config = dict(
    n_layer=10,
    d_model=96,
    n_head=3,
    n_kv_head=3,
    head_dim=32,
    d_mlp=384,
    vocab_size=8192,
    activation='gelu',
    norm='layernorm',
    norm_place='post',
    norm_eps=1e-06,
    positions='learned',
    qk_norm=False,
    attn_scale=0.177,
    bias='all',
    tie_embeddings=True,
    parallel_block=False,
    extras=['capped logits'],
    init='normal',
    init_std_qkv=0.051,
    init_std_o=0.0114,
    init_std_up=0.051,
    init_std_down=0.0114,
    optimizer='muon_variant',
    lr=0.00121,
    lr_mult_o=2.0,
    beta1=0.95,
    lr_head=0.0159,
    grad_clip=1.0,
    warmup_steps=200,
    schedule='wsd',
    decay_fraction=1.0,
    decay_shape='linear',
    final_lr_fraction=0.0,
    batch_tokens=16384,
    seq_len=384,
    doc_mask=True,
    train_tokens=82880000,
    steps=5059,
    dataset='wikipedia_en',
)
Each number is 500 + 25 x the weight over its row's rms, rounded and kept within 0 to 999. Layers, rows and columns count from 0. Numbers have three digits each. The size before them is the row's rms in percent of the matrix's.

# down: layer 5 MLP down (transposed), 384x96, rms 0.0569, rows 147-215, columns 0-95
# up: layer 5 MLP up, 384x96, rms 0.0807, rows 148-216, columns 0-95
down147 093:503531493481451467467515493533454532449493513489508491502471497528485486547463521535499510551459478510501474500509513543504474471493460513521501517486499495502480422506476477496474475509525530498474501485498493548515503467529464487499498548487504514490504528501509486490503534523533519548
up148 093:519485486474500488467491466499457542518505519478481519498501486498530531498500472490495480568485521466518493486498478506482484542420511500477460541498498506462470507500527484466483507505483513488447497518485513506439479493533520487483574520508488538525503531494536491481507490480482500496
down148 096:432461521522486531534524558492495484509522535485473482484485493520506482503480539512509509505495487491484481553519502520488510488516477478496488519507480519504524513442542478497525522515521520521507515520523446537426454502502498495470502462495466520544515477493464484495488492476517511474
up149 099:462513492489483496469514518507516482471487515445490501501484558577501482529499549515520480498478488506515507458473481546459495464495474568477505506525479518504475517521493496480540519512468513489493479523527493481479503494488497490508490452469489522457521484473542532516509539496493475482
down149 099:493446488491535478505480450522555485509486505516548495489516503524470537510512510507507493489474534487487427453514480500506505481495486486539500572530525490481463477483519502512483551493506496507487478492496527506502499473517500513488517533538529457459519511507506517497493552507476470469
up150 095:527508483472501475478507485496501527495508507472505488505536515503535496489491520485520489552503524496523468458488481501491481509479462447508529468509527472454565518485434538479542470486483480487547508521532546496467523504482532493504522464508513501523470503450464517513523494512502515508
down150 089:462488483513467519474528472463493519525486514473488526503544486517511546488526519479504452487510504468491487519510502468534485522516450437515497506515487452489492456488570527510490503516498507480523490537526440509493491506536491484509570502504499500494510477512499524512501484521457521516
up151 108:480557481491517520489542516495542497505497486493547510495550480515489470508535444489507485478511490523463562451513472533503496463493504508525531533499472503497535481502493522489436491480471523480543518521504471504497469519498479490521502500471475508479527508465491496497468468504470521455
down151 109:513477496483498508545525508486489504516464498475538533490478512512471537505478499523441502472520496507498454500496493503543480534509492496501488491519506489512506476559510472536506458453531521485479530492550525549499493437533496479471499538465502501522497461510462520506459535507474508511
up152 091:474513530503501521483522512500424502509516484553492490484515540515494463469478508505558501469505505499527477516502478505471532491480491484476476436468489456530492473509506478460515510534481449516517509487522513482491538512528478517504501527524493538510498489476533540514459482539504530524
down152 090:547522519483493500468514504483497441532521484518521523505485470466453506488472547443456499498488447495502488511478506538480476504488480507536511506528481477541522483468510537531505495485546504503505530458545502508483489540489483487491527537485510516523459501539532517471506482516499471507
up153 099:466499439507523481541494469487489491545493520492488478482549499537475490501478495520519493491551498504537550505467497504495495504470515501539516495481504489500542485459473541446500533534553498506529487521498519481519504470467486519479541557475514493480506518478514471491488534486498466485
down153 092:486458483538527473509501497493496493508519495483476550504501457501538518493505527502516455481448488480525501492490465521450493486466506466536411513466518509499510511491516505498521509562497509477516504483513506502501545522475485499489466532452517520506499532527490535503476509543516497534
up154 107:531490505542503509516531464497546489501492496512566492522459499494502460503543457502515474518504464499490509508515480490530459467514445479518480482484509488489457460492503505543472517535519513494532501506469530499486497498553496557460539494477487523493508457469490490486505533514521498475
down154 101:477495452502493515456505541516548535497520500526543498569469496489509480522538533476475483486469481508491489518527479475492544496506483473479497438474514488520477537500514516480529537501479485486524482500525472521479484501471508518485492517493498505520512521527466543482490470462539477546
up155 082:458500472502503555526493465496541524565485504483451477526520486528478508477507483506519480484515464492488524446517516522466511479519529499551506491490501530512523452513500530464454526536483516504484492474483489519512499506476522510481484520501509528531471515519489447536514448496501500527
down155 087:498500497462479503484518556486436490456464474503484506484495502523536498531486491513476503491501544505549495479486485555461501480409505511528485546514506547510488490526522515506507472508487469490470509529527519527479484482472518494546479493492486525491499529515505508469470527498501488503
up156 091:470513525466492494490508508502527481520508497491487508482520492510518471481531536544507492470509530481472512514504504497457464480480490521486496461490461469506522476527482505528535575545501512492519509527510419489504495530486482527520518446522482474487521499549498535518511478524447509502
down156 090:476484501522499487546524477496512502503521514523527455492525509478502499483467491506446522449539477460502481531501539498496498490471507509539484469539492482517501473522483551515514522465548518528524561494498484491500499460502485462471519457504476526464481496522496479511523493499519439527
up157 090:498481510542518447486472477499521516521518514500514481496464442490532462514475516493488527508485499423489501526485490478505473503488545496503490522466518522512512482510511454513513441479504510484510493486480523526513451509520510527521473532503436523478542490510505476519524455468503471490
down157 099:549472508461515535495524533511506513483523526484493556512480504526516503512533480568540480467512496481473487500513542499483508473502535500498466508531465514463469510483481489480496518502500486500466469532506480528492479474455459511508508468509490497513535526480448455491521505544495529465
up158 100:462507523517491551509503493501532496497499516478481425543477496527467541501470483488462499492471479477466541504531515496500485504521549508500494499510497504499492486478461524508461511542520485482514522493547492467480449518535526510475512472505527522471468497527519536481499559484472523495
down158 090:550486511502491510484509505499464450478488519523522473497494487499479489484487508507483552551474494478533508472515505516526500509510468466507564534448519497528493528488553499457531489539497493474482513486525496480481488465489486513525474514490463488592513485497487523525514497504506486474
up159 104:496500534465466471495485517488503517499469510476568515476513496464528526528488517533497474501533517492524436476507551513517532472518522538502501473529496495480466510490487512510497502510499475505477495489501485517538510500503485525493484486517534545513540499513494569435457537476496485474
down159 095:502476519525537503442494494453476486472491491505492533492517479486462513519479493507465502488514510526539490494460482536526515478467498540505498474521557507477531527459468496514488497514498539519475416512519528486513504505504506531507522483503489527546504478491550488492509453496508496457
up160 084:531503462500514478488507560515517511478525483503508485501518496486513508502532498546540530454481515508473507476509489505487528495493486500473545511485471467547477557488475502490551496535451477523513468499559482458519481494535483497475459504499446502504506516490546489471483476514501479486
down160 079:487520501460528501534481523514513516501485471440497540490479528498445512465478492508511532507505503506493482485479497559519506510507520515535528540485450443499530494538482465520458503486531483510497531469507512517492455516459523469510489537507505494481472496515464509495510531504556469493
up161 107:482499491510483517521508513518484512511459517545542482499502521530499485522417495480480435449493469525522545517515482519503520449517471541525536549483496479500493494505471531487539492536486491517483539482506502514496488513491502501533533467501485483491479489497541486527483503541487498467
down161 116:475510572507495467520543530509515492467510516462530499475530499495489518499498507429562502531540466486481504544490505516511469501461504474499465525534476465486474503515468500523502516509543508489509560474483511524462504494495534478473540500487484525483503502473481479494480477494502496514
up162 101:497539517530524529524514529488501481526469483533490493488473492525445465519440575493508509509484441531477477513492480511510533510498525492478507496501530469512471442534507518465477522505511479546500513462519502511520504529521468493489478511468490486528480523490446506499479499488503519525
down162 099:560517464509482514464458489495484522505481465530540521507495520512476482517510469500500528506513463512493499480525518499521515496502547494477481451535523512452467428471538508463480478500500518498504455505490531527507530462520497544525481527485502503511483520513512455511520548484524511496
up163 091:504516509480484478510500523535469497498511519469527464481522515508557493526490504522513500526469537505464542505513491459479528507504519527478486469502538519490496529429526504510472475473491521533502460550478527490544472537507534546531476489472465536483482483478529469502484508499511512485
down163 093:494513497505486491478478475513515510512534513500462532457490477505548474549480538509559503533487462484495501506500460544500526500528514514514512473490505465477481495478485539514521477520520481502491513507523525536481539509467533513450517470537464505445502492507493472450482515451508503472
up164 097:508471529499509479528542522503444492484505509496508505507518482494478483536438518454508498508522503485520420531465505479510466519495465471468502490498453520542541480514541485500481524513512499516540503535523454515518491516488472518513465512505545492467505480506504475463471509526493487503
down164 098:500495483482497474496501503483520495491475465501521470545484505512511538515512507536529502511528523486464488542511459509503524472560475519468459484547513512476489525487553478492483491488480480513511462502487497520514475474515562529501475463493510418489506498484461533503529494497489541526
up165 110:479501474507487495512500457496522496504526455508501500503506490478517507471503462495501477510559483469437510471497510500485489484489487517517479504529476483507460523476500517526522450516530536564512473481488551500472526511503508509550456528475476537547533509532536511527508539506490513528
down165 110:482478496536441496473498450509523460484476512503502530551493457539491491492521526571509519500477520511521480500493496543453492487488490486477531453505511519482477485473517474510445522509507507531527507501462523509471517465493489520489520485490521482530488473509502516532511546460523529502
up166 113:494500454502526515487454541509535492497491493509508540479490513498520517534477509483553444508499485485551498511472492505510502501453505485492529513503499516463493524438520531527482508484495562487489507512460522521477521538470491452525511542491502480468511500447541478473506471488506520498
down166 111:505455517538504466505487468511520485492470552505505474502553484530464503495505508466462491516450467471517519492545529464492511470493505458522499503497529562458486482483504545482490473492541549519505504510493518486479463497484504527489486489520492514514533468520497471480509530493532530536
up167 100:541526487494526499530471524498477485489467519527459482515524537478467489515463501512511541485520495470445459517466517500482493512503466474527510536469470492506540462481483492573495517486484483549532492555492482468521480532466546520504516506500518526503482497497464517497508502504508478488
down167 104:514535504502499492536546488509495495556523495484537505466470478490510502520554532487504489469466524513440502520500490457493485489510488503533510452542473524547484464475534514457473478522484484506489514498504494485500502485517547489456510475515509506493498488509514468498551445537521483474
up168 112:470524479496505534530510538474509528522509455535514530521483524517475502513463504503453465468527477507519479495447503493517523477491486477473478523514509462471494485513506468497461513540534538518529491558476479504510471509489502466514521532430484524510484455471479476507495483525506489496
down168 115:502558528464484465534466552550472521519532478489490476485542504488456496449508501499540547478507478502472521498506506510473503492489504502497482464475494490547534496495481484492506496489476457519503520506495474508526494494479506543486513498527455487514502517480498497480475471487556561530
up169 085:486459475487522497517487500510512501493510510522468502509506487436477502530509540493497471508530502517518508547487532549490492468514505505483551465517512477554482512516511491456512517502497476487523530503583501481493496507492518513535493534527493429476500461465458463503495499476503491487
down169 086:506531478492493490517518544475495491493494536551510485528500494515485511530460526445489486475474485464508482494526505518503530454513476529532457507499472505515530479510464489509519491511551502505510452482515502493475516477495522539555507514471451514506512507504500445528445460529473513485
up170 102:509509504533476467513518497530476482513516511501488480524506476513493499510473517542467504491542451477451501475455519525510524500505474507507507493516471462493496556532487534505523518537489493502527484516527481462476442513498489496509478537472522554483502454475500518488442502453514481541
down170 101:547531508478539533532531494476500487527459497518508479537476490470507498475461487498457509480541510523455518482488493511547496464519521486535509490513520476529489485511512486553497483477503486494478497517476522487531524488471503429522502494499530506526485500504454475517529437546495509486
up171 102:500541467536509485500501514525441495496487508520469518470518445500484503549508508516496473512528532507518512481551507503474479489478453509561517529469511481489485473516483524510514436540513506473499484511539514513534522477548530510528508509516476483484469489535526469483490493500481461488
down171 098:512493510521517516514495457456572527518478492547473519537487489516505535475531483518504457530486539519477462536520481492531489500521468480482478491514488518450487478530536487506506505479491444535481474507472509490521530507512498514481446522509454523505527508448493497473489520493504493491
up172 109:484491483497498513491522517499525513495526512538472505528531531465465525495467458495539505533506499460533524450481504480461506517497520482445467505546466474470491491499509513552495497510424522453484494461504496516479495521520498489510487474506505513497502511493531494518501533479559542479
down172 119:488464507506479467453486497502481531492497493522498501530468501471529494537502538496485509483504490480520455499518493516486531502507476521503490522469547500475500523450567524428522517515529462447494483541504522485508501484500471501516497484528476486549526471542514471515528484509477474528
up173 115:487486503526509522471504517470512558481552504511539507495517525481499474511501539501480536502478495549479504490566483518528496470475502520466495473477504531454506486467456481494504505504460514482480474521500511442469493477474519521461508483479508520539532489494531507533477512482512556512
down173 115:518531464445500528474512488522512551468522477518518498479499478469534512466436534505530499459540503491466479501477482518540525510504499479502530514504529516502527490478524518472548499509496515482474451505499498472495518554507470509502472492507476492531516447521484461534504476532508484483
up174 110:479523460484494518503474509478519509461496496517506511511499515505459505509475529510467481457520501520511536485497494494470486518485506489425539521499434492499460504527505490460514448553511495512499526506531495507495524525525538497558481507476489488492550522494486551499485519453480516474
down174 107:518530483500555489482492495512491529449540543532510521492509543463520500519480505531460496468529537489499486498488537513501497501495524487504495534506411482516472486512495486466442498488553472525488505479472507509476494477473508517494480496529487495525500522509468549492475524513464512473
up175 076:523440465501491504495492528531515529487569493505475510489479455455496487490501465526499508525520503469485432511513503543486507515501477515505487527487449546483482491466486504523487487472489503521465501522498481502545488510515521518500473498507539461454489453525511509481484484453532486501
down175 074:488499544520507535523512489465530513516520516532478505534492511509519485488448472455494515472522535464477498500516496548486503477521490489483438539547470506472480462496495492473497495504529503483516486518483502500525518466515464496521511476523505551503471485490480502586527487509472467480
up176 104:530495520541511518492512522547515473456484498526518488548529549505537485478499549499475524503527486503507517528508478446504470470477517493476481468499456498476500501526470505517499497498540477451501475495529484511531469501522566454491469484487546520487480498512501492503536470525487476497
down176 108:521548485502484484518539490495506480452531489554510507548494522472479502458450515461558524529477564508493516474490481530483440504485499479522494478492500469524492515492488544497526526501516486486524483505494499525457479491508477509505514490453512490487533504482478499520511463472486534474
up177 093:520533455513512452500495520517515497510501502500464505492484483529490497505523504469528488477493518504510502520507503501503477459491486485529522459478463514519458504516521498496545535515484520493510503501516419452504479526476551515492493526438545491479466465545508485491511517477534470548
down177 091:501475470494498493561481496520517521495497509477488479529528493523503535502485538490451497528515493521516477548461472452503489532507500461474520491507494495504512540536501461546504483475524456481493495507512476520461458521483526491531526551517510499497514487425507516494470504522480466476
up178 082:505506504494453502512484467518474516440476468503475519509463444514496523492484511527492519528472473498516504480503486516503524522519472516503517492471497563469480476501517495489517503501542509487476469500503563478564510486527498482539487507488525512513502513510502563450501476560515507521
down178 093:539473461524511495498489487485536503489503504492512537508503497457464481503457486479555510548503498531524532501513501512507491497482494493474444514538471541500477503518500527526491449491499477548490494480496518500501472546512527513442521478559491548473489518504488480467516504507475500448
up179 098:529490474479482493472546506495554483495516533477507508502549489498496496533503500493497511495527525469484496498431481544443501492493489466519473540511507487518562462491488477537469476499511537520520495474501538472507479453538508490516465506446538500493489490506530505513502504464475491500
down179 098:537523542496491530484530514503562491505505497454473487475494486512455531462493472513490510482491504463482494518428496504466502486516484550525518521491503505543484478500497484449479538538484495506498505506496527508509519457533474487497499503521511541496469531457472527510505467511459539519
up180 112:522493504529529527514510481528495515446495496525493522533459508517479484472486441493465472481516488473528454520515478473533469519483506526502500519491531529490481522484476500509475490496499496480492481536490528505534469505500538497550516524468521484497461479456490489453498468519472551561
down180 106:514520515486498499432462506550503504524499487531520502519472485484506502460524490508542480539489536488481487497521520517537454463479520517507487490472531518469494534521454500517488500533476500491483475510530509470504460505490515526464510533514502492454530554463493555501474501470468511524
up181 087:471461509497523529477466530511534538507483516501521539513493479523529507459548489480496528514443519533564544501513502475497505537454493487507491502466526504518468484449473544506494474533496481496509523517472533526471492519478479494523474495472498504491507531490497518516451508465473511500
down181 093:510526542481509507502479495522525485487470498520512463466476489483512506507516506498500510466464554433490497483540511492537522510536483508496509482527519493480506517449509483512519452525457526502495509517504551450491500526490481486504461463503490516505516566526516490502500536433501526496
up182 083:497531544504474487540523465517453478479474510467515506508480482490551521521512484551473498505504490484532532511493524497477513505530526515542505484478478470495517464541451496492464467515495480546497475482514535517543497513535488512514462499433497541512475505507506498494454484515515524515
down182 090:521453514513486500471509516535493481505478491517510502482476486462482533494435535493496526476499527505498504538457472505512492501488509488463512509498546509517506505554494447464528480535500510488475495578498512513514499490502521521507527512511480458469491440497504488478552507507517556498
up183 083:506531515526489458486457500499552519491502526482458506529530514481468523497428476492521528516502482466508548504486480479553503533512500474467517490514529470505529511543466449500486531506501528525479507503504497488503499532504515530506516514497538518448495500500485534516443507505466467496
down183 088:500532496500573529514490497483502540498499534495466471502480445502515463526461514481513513500497493509491516474524517525549539474508517481528501477472493514521515501502507467471471511507509518477538424497483491469470492533513515501512524516513490509517503539485476506503557456511436514496
up184 086:498532486513503475528486502503500512482476496539536501503551529496502456513505485472516530493467493470521516497486513510481506476504521524487466495507500525552504585473443489504528469552488469469484500496498495493467484496501495510450464433463490504498505531511473473476501518505492546495
down184 092:490559502480509522488497533510457522476526478501528468450501517500537483487521511519496520449470512511492466510511505515494487527517489505479502512491519451517516512497460488498506494504496480474462539528546518491473491469461512542504490430516502470493456482541544532489513512478531483541
up185 100:490471465512525449501496530497511453464504534544487468527506473541482498496519492475463528498499527507482544535492480484478522432494493494500489504484507465492489502510482508498500488530481459557479522499475473495507510472483510468520492511483491579502513489480508481497535450455506505472
down185 110:522523515481515461529493517481468504523497502515528511512506497530487505517473493491515519425480478493471535487476423489525486509487543536464518495523502484505519499504505496434460490539544526499498515531527471474495528502530504527531501496472498519489506475453537461518525496491507515463
up186 108:538525497430484522494509500481465482445521491510549513480501503493502508504508523478511469556481500494489545492521514505526466516482498495486455511486478466538509467479514482546497470516530561491481491496495504481530495507501493489516515471475506480510489543511471518519466450560503516467
down186 098:503502506499543497456483483524525498553507514500517499517472483543497497516512460507461500489468537492538525510526521498545498441531510456534498485490503547482512425507470529504470485450518496496483520498525503462566471523453480499484477503512499516516507499483496498487491510507485485521
up187 087:505476512495443458520489465519457530491492500457508491490537540513472512467544462520490506529500492498518509463502506475479515496506520523558539463466530499494495526469499494462464501526524444520464469480500519521497520467521509482488527505464484485474451532509530493485492512508510512465
down187 088:507465535524492396523500510487471518475510538499504469474491522509523489495487476509534473502502550524521495491505490503521540456513486523526533468486516483531519512467488473520517490541476492472523513539498472505492515529472478544445529531512467497463506499508511519469515505510495510509
up188 091:485515515511494496515524510472497500507463496533494492490505478467535516457448469525495486523484463507535504451510489506502491471503549540511517519514494489492500548509460517501505493509534534492484434480487468469484476528512496491476511497473541509516540475515507529509444518451455451505
down188 097:520508528508500535494514518490495531516478514512481494448485479487511454501453558524510503453509533458508483518486541483537489478502503481498498503458509486497524501465510461524494490490526512479499476530478531499520489492490525477516540484525514485556483487465489466557563454481491493523
up189 097:433530508523479506482493526484462456516474471500518549491517502513508440513479508442514499496508498518498455519512491533449522549463499453506480508520493473497469465524438523515520545485485470484469495500501501464503522500500501513487479487503491531494528506529515531528484526481503512500
down189 105:519500465499494512499517490486493484534581457499513498493484484491488499486542510505511488466528493501460473522468502476484510532527563507508524450534492493542506484487483525486502496490531488484505521501449462502508534453488479508465452526488490505533459555547516484493510517503507474505
up190 118:495524485487511512512539521481532523481503509447490508517501504514508509472488475507501509512525487506557499475495512493482529490526482485506505467475533505473533478535491469491445494475508498512444474457519577495504465519530508495563474516509529497483520463457485535452497514529527497500
down190 120:514546507513489523553515481504486510468537487467498523550524563523478473481484532495523484545520517499511489519504465486506472495513488487503493453467528530469486538467505482502468498488457499500477505447505547453508519493540482519506457508494500488508489488467527483475504469543482515481
up191 106:440505486503499498506489465523503475516506498479521485486477491489483505512454551494502518466480421494509518456466507498516559525479501484549493522519467492505529497483501503502502502523534494529471529505495511489446469452481567521524498499468508529485502501506499513539514503482541481478
down191 101:503519537449496521482480495480506508528480529516480537517525474490509474468502471530473543575513474541492489514513521519481460474485494462510518504495524458466447485521502519471497507549502465498529511484516508509474483485477509506520499499501512513525465489526493481466527492542436494531
up192 098:547522480517484505528502483510514483502480475507524541501544463509491497533544509512500507496448469525471442548520446503488478548472481498509472501495483495450464467505517549475478474512520486509532513523505503505485484495468510517464503547477546501456487495510515513528481508493497474477
down192 102:485513527546478463485481513502498491540506514560525515516466509428514495546498498474508524535464483526508462445507450452498544525496459497483452530526503500500475511501529503512479498505501484496505474487498510490519510518529527508517498508488553531484497480471527485526510470482463493512
up193 093:513515480423505498559487476551541482493499509527488533497531472485482520516493483515509511511490462482478505473485478532499503527474517486511529535519500497452456488473474503481484471521513480500468534482462479540495505511506522493493525508523507463492484569495515523511488507492460540456
down193 085:493457535494502499509544515477471492492460508527503483419464498501510533539522470481483515529512513499535501493509490506525491479526438508522511505534515517540482527495544501486495483519523511462538521515503496501524506479519472537529497479495474495503501473471503424479488491528449497508
up194 091:495487525471557517515490455456523526471499512474499521492511508493531477517467448539485512534494545487481497462490498505459498549527493498482484521517492440512443493483472501512505498486507435486516492478515538516493522484526506532486533447518466511482506519517477496458503479511500503492
down194 091:475514509502501536519524519499499467510496501474517454463455487538547548438523492503489502512458519510479556510477494501482549490552508514530505482498484527523486509493544506460506486478490490522498488517504469506553490468501506554502479478477500483486515487525486488502504480467533496443
up195 081:484495501495501499495537502511454455491428489528482485505486521496471545458521480478500462489513489500458516494495525519475519485504499465529526501464510478466496488524434494515539504492483530471497495486517491477509463523528504465530498518457493546540515502471520528451492530534471497488
down195 079:485524504510517502525576514491449496491462469529525479474491522505471470533481504517496480508508512546510468555514504482494493505487471458492516526473490512505516517500515477482489459476540506484457496496475506484534487492497498491464470534542520506532458510536547501497521491502543526450
up196 103:470498507487477452487485504514502509480469501542531488514492494547504496539537508529488464542550527520507469480527440476478471484480455510475522492476498532498501528513532497525458481477459521502487477491498533505500515450525496474528522550525466500534518490468491509498544481490477487506
down196 106:551471471493479494528458488465479463523503529522473483472520484484499458529463545473533497518493509479533484495487463467509523477500501501483526474520485498480533501490489557549482492491521501525513508519497476498516542525562511494527459523478491523532502467462494537520485511475520475476
up197 111:507505474498523521507485468467521511508479514506496513515468545498468524533476522483523495510504479469545559463498520529542527504504479500490480530501454493480430508532462481496526492493514481533515495519542458475504545470497529511477503499524501499514535549502454495479522501473462514476
down197 102:458508519533540530521523463530519462532496538500471491536496526500514518500527521496496463498507509536518459502497515476496515528503502515490516511534493536494471440530482478476490470560503462471494495505537483528473491491474512488487470508509527500506492554488519462511493459498432480479
up198 102:478529514494460500492505495461493489537516471507522489506506483493516469481485498493471457412514524504538506501514496517435527516488522504465502478461516435511481481498513508497528511498493489520509528464536516507526508561494482522551504476482466518497501477517522491542518489533486528479
down198 101:538463506503482512530504516485496513532577537504487495501523467440499508486502490480476471540486484475465506508496510478460503518517493494468487505514490481495465554510501510555513499488501493506468536477504509528471492471442508464478521533531513543467466509545494498476471504474487520516
up199 098:483510438522453482504478484478531488518530490502486494520530458450504480521517501515546490550526512528494503518526487505490466500481469490488498482488499525511523458534538544542481507444557514505502507486476470491500494473548519470520508531465510508530528530486538503499495488479507481485
down199 095:513527467482520464489447511526524494470511492506476513513538476464506454485488479533530525521500545471449491511526502460486485520456495472473517491514535515520515460479525539505481456465508507533508478513503529483528463536478499540485480519482487529488535538494510531522487516503512465477
up200 096:498489501468503484542510516450460499504516524460442454517514467475536518529492485496509520515500470493500553459508517539502510451524516519525484547490491454478469501513477498489497500495502538488488518538499462525503483464511560475499526478520509489498501513538474551487486500477512487528
down200 098:478526495542535500518502483481510473522488502504510523465518496532484446483486509482480509478479495553504522510526500510490483508490512505487545517493512482493515458474479492494499472455512499467470513507501487443530529532537536462522496465506489503539521562443518527479552480467509516468
up201 104:449535506469515487516508555491516506503490503463480484494535511528520490497459471508480479448489494495518493542519543473521513538531438492492536481452533525488523494519500502510508514502491464533504528480525453500469453520484532522485541457512522540503505520493504475498488504510496463505
down201 102:506481526461515532525486503517502501493510521483509508518487515519526485448486580560487489498494517493513523506483511497464483471501489486466518518507472470523484465443519512499484481522514472507519510490455521466515490475533482523503500478514484493553483432520543530476463522475502529521
up202 103:528468525500501498439518535497486484478512516521481472504487534523494559452530527517513519512522456487462483514527530510465517493483447500492503489515534524467507514553474481471490541546507477496498466522503509528515484459482551515503499480514490501500504482510474482522464520518518448496
down202 096:486484475471524502493515517515504564514489494490473499511539536488485518503496478489448482518463508523504535523495506477513542477475496446530471504552490523514486519481480515524506469542480519463470529520540538504515491486513495465442542488519494511535497506483486508513449491508479451473
up203 086:525503514508514519523529523516472505512548494521538465479491457505484494518428501510499467484514467480533515566503522493536506492509454512473478494496495430511504488515516535535502513496520542509521520483508508473464477514516511490526487507488470482516494494513535427492519501533476516478
down203 086:507509481514518504478509554512491496486545547471508504514529492521488494490498507498549469477482513531517515458552532522494485480499490491473490478535486485534470558526427505509499478500451497519529465526496489474477491518486502483496514470448521486487499505538489542471525472496509468466
up204 096:498529493509520538467535497520437533498467491469511505457517519534505487548528477510495477512494498491502528497527483520481476492485494515529518473481501508472461520506495507480441481484517471518501439471477508473501471500457468560530477489464479526505492500484520493492530475536507482553
down204 107:499490497495454501469550484493477500509453509500532484470471516511469545521506499520467482541511507518527485520488506488507495531487501518501513532518512505505486449491496519453515497467467485518519527537535510508504529486458530515492550461473512423447546478508529491493501476496518531507
up205 102:506531518484507490518520534484487506499484523492528509522526511497441531502506519518466457469502530514499507493534494480503493479500495507498481489492427527506498420506502497482502503485521512557483475490488525511500494465517545489503508498482518475541518504531496456534496496459431554522
down205 102:473509488514492492521542488506501490501509499477551447482481517483506527475464489495505521492495495522461501525469454477504525493492525504462558476513491503476479460493516492498493508474515552525490532496536526522513507464526508501542474474469502488446502502449491496557516555494496551513
up206 108:527494523524470533524501478480488484481481480492520527536463513489481509453534551491533507491499495471516472473511459447488507495528534480488469472487534485471488501491545541484501507497495517522458558493472439534487520530477496485527467481493504518530510523508456517507522499499487518459
down206 103:512525534497489535527502466502514512508484525520519502519497503466479502469540534517492481487528468487470494472558511455503528473503499520518504470505516458500485485521432496507468489515478500533511524512471496551515472509460493457520488497497479498508503572522497507510518480543433523507
up207 102:497468506506513456528471495467504538489495513492468484492549537536519505471497527493487520496550503487513528486514475532513467492477505471507485474482452515491544515503488519483512517510465549484498474434452509464462515462499504495518480520478498529480538546492505537493474484548492489517
down207 107:501508478510484486504520522510512500518483523531459485468504468479497509462484499479520482448499481518440536499542502498487466532486455490505504504502488527547493540480442478523530481474449492520516521507462486508475493520496496499477485526539498526481529536519520535512512488512546449543
up208 118:500492490547472515454451474505463504525518526520465531457490523492499513520460534496502495527529502519545511464517440487482517500487458489468519517490493490467522518484531486515523527494462471495460476487500506490515508495470534492489510497525527532554527512547486478509511503547483496458
down208 110:508482518491536495528486526539547537525491489472528436488520497509474531452464484427495478502512469481468508525456491534534485528539510501536519466503510516511554514526480478524489501506497483514458516484484478515479481463521503513509527490462506530485501505474463481511512504530481498508
up209 083:502525494457469492462550479455468514494488508469543507512532502516443530470499458507519522489501513530489545505525533473518493490526514493512457541499470531476474513472494489501487445516495537483494510546509490476549499463541483513519487509484508478536507522495506533483456481490497504504
down209 096:498491442506540534497506469495464501503493515493484548508525513493515523555481445480474494482526478489583504512485535493499508468494480439521493477506513521497483457458528439524493496492522496530482516490540530485520502522519502496506491472467499523527487501507536497509480523481482477485
up210 082:472518520536502515516528526499449499508533509476500498515520525468498512477479477520539486505456523513470534485513534467448526522484513489478462483487521522530501477490511485509507507482485471480502461522476495523513472460480500530466516501429494506487502514554530531518478534471473544539
down210 096:458512512529429486494443472546460467489537521516495483530490509484526522556501550496527475521480493478490506510529526535463553545539512498506507450515491479510519522456501490496518478501470488502507515492511478503473519504509504468510482492512500494490512490486522521504480509460451501526
up211 108:530478471509509524529504435497501482519469503513467483522528507479517527506478462441484496474488497477542551514495491524499518498471467500461488488475514510551456504509540488481541529505487517512494536520501460512479528510517532519560483514482475519455515538490539494487478496522477500511
down211 104:509499555493508501519493482519505485482492531503483464523527524492470473546491538470505556447482520465535518504490461531531502462541480498481477499495493511461457477516489520491538503530533493514478482491520484473495495469482524497464495481478486553539487463519512512531454514533489512479
up212 099:501525472496471524493487487504573518501493508528522506490477517502522484503493514491501513473492498505497440506473487499460518528507463494490456433546468493495458509481529476489468468531522462455482518500517490490489452446492508522514483539490512540532482521512475495505481479542494469521
down212 103:476491491457522517485467484436464556473502529478479506516511506514492494505539449500540435533523507509512487498556475481501470540513529498490461513490508482507519498503500524486487524455481529483507519497463535503530522507520527471476493495539453515490505509482525499470502519484490546503
up213 126:454550482490491584472500501487521541490499466489468508551487487466501497496491503525517461464533488501533485476501495479478521518497489514491512548490482470478462493487516516482512517486497469556468517486503486500503537486475531530495555499492543500510460481473472516515485515539482497483
down213 128:500480470509525526463489546498486491460536517492484512481520515491572497500514474509501561523528488484476517524517500511497509450510478512557496514496520461497476477510465505504482509494492477532450538498536491511514475481496479528514499438516524465492446490503511528492488477542472495528
up214 090:478503504553493466502509539509476455523534500492516499516493474479511512522520528500500488566481516493482451466510528505477533464490536486520495473506453527504490516517520506528465506509496500494497456521511527486504455462529498508452551534534506450479532504496462501495503518500448517502
down214 093:470461482507530500535460532516522513483558469555500492521537475499523503479500464513525520531512487434474540480513494476478531500539527500476482497506496489521498533541487477506492521505494482485481457475473509510462502502524484473506471498513467554473481541513502530507510469495516459519
up215 079:526505512530459482496479499486485497535524539509512486505503482480493515452483522487527502464523502485515484471537521500441457509508496472506498445465565498482487557476480471469512473505491482526488474506493483498482489482514481503532537480479498506570471516500521471494533449502522527508
down215 079:520494492530504488435483508463513488542528512432488518498471511524510494469460493501475508469451530487471497494527519455466505510500523515514509477497520498506468524508492513498501499489556467504462509523536527528518453446502507473484545526510500498512511496463495469530526532491533525509
up216 104:530542537480484533485477559507485504497461503501532486437518506465498511476516522506507507493488440492503449542490497485505516526503486538471517497458479512492494514541511525484536499506514453514474551500488483527528484462542492469497534537493480526514462511506520496501489475522466501517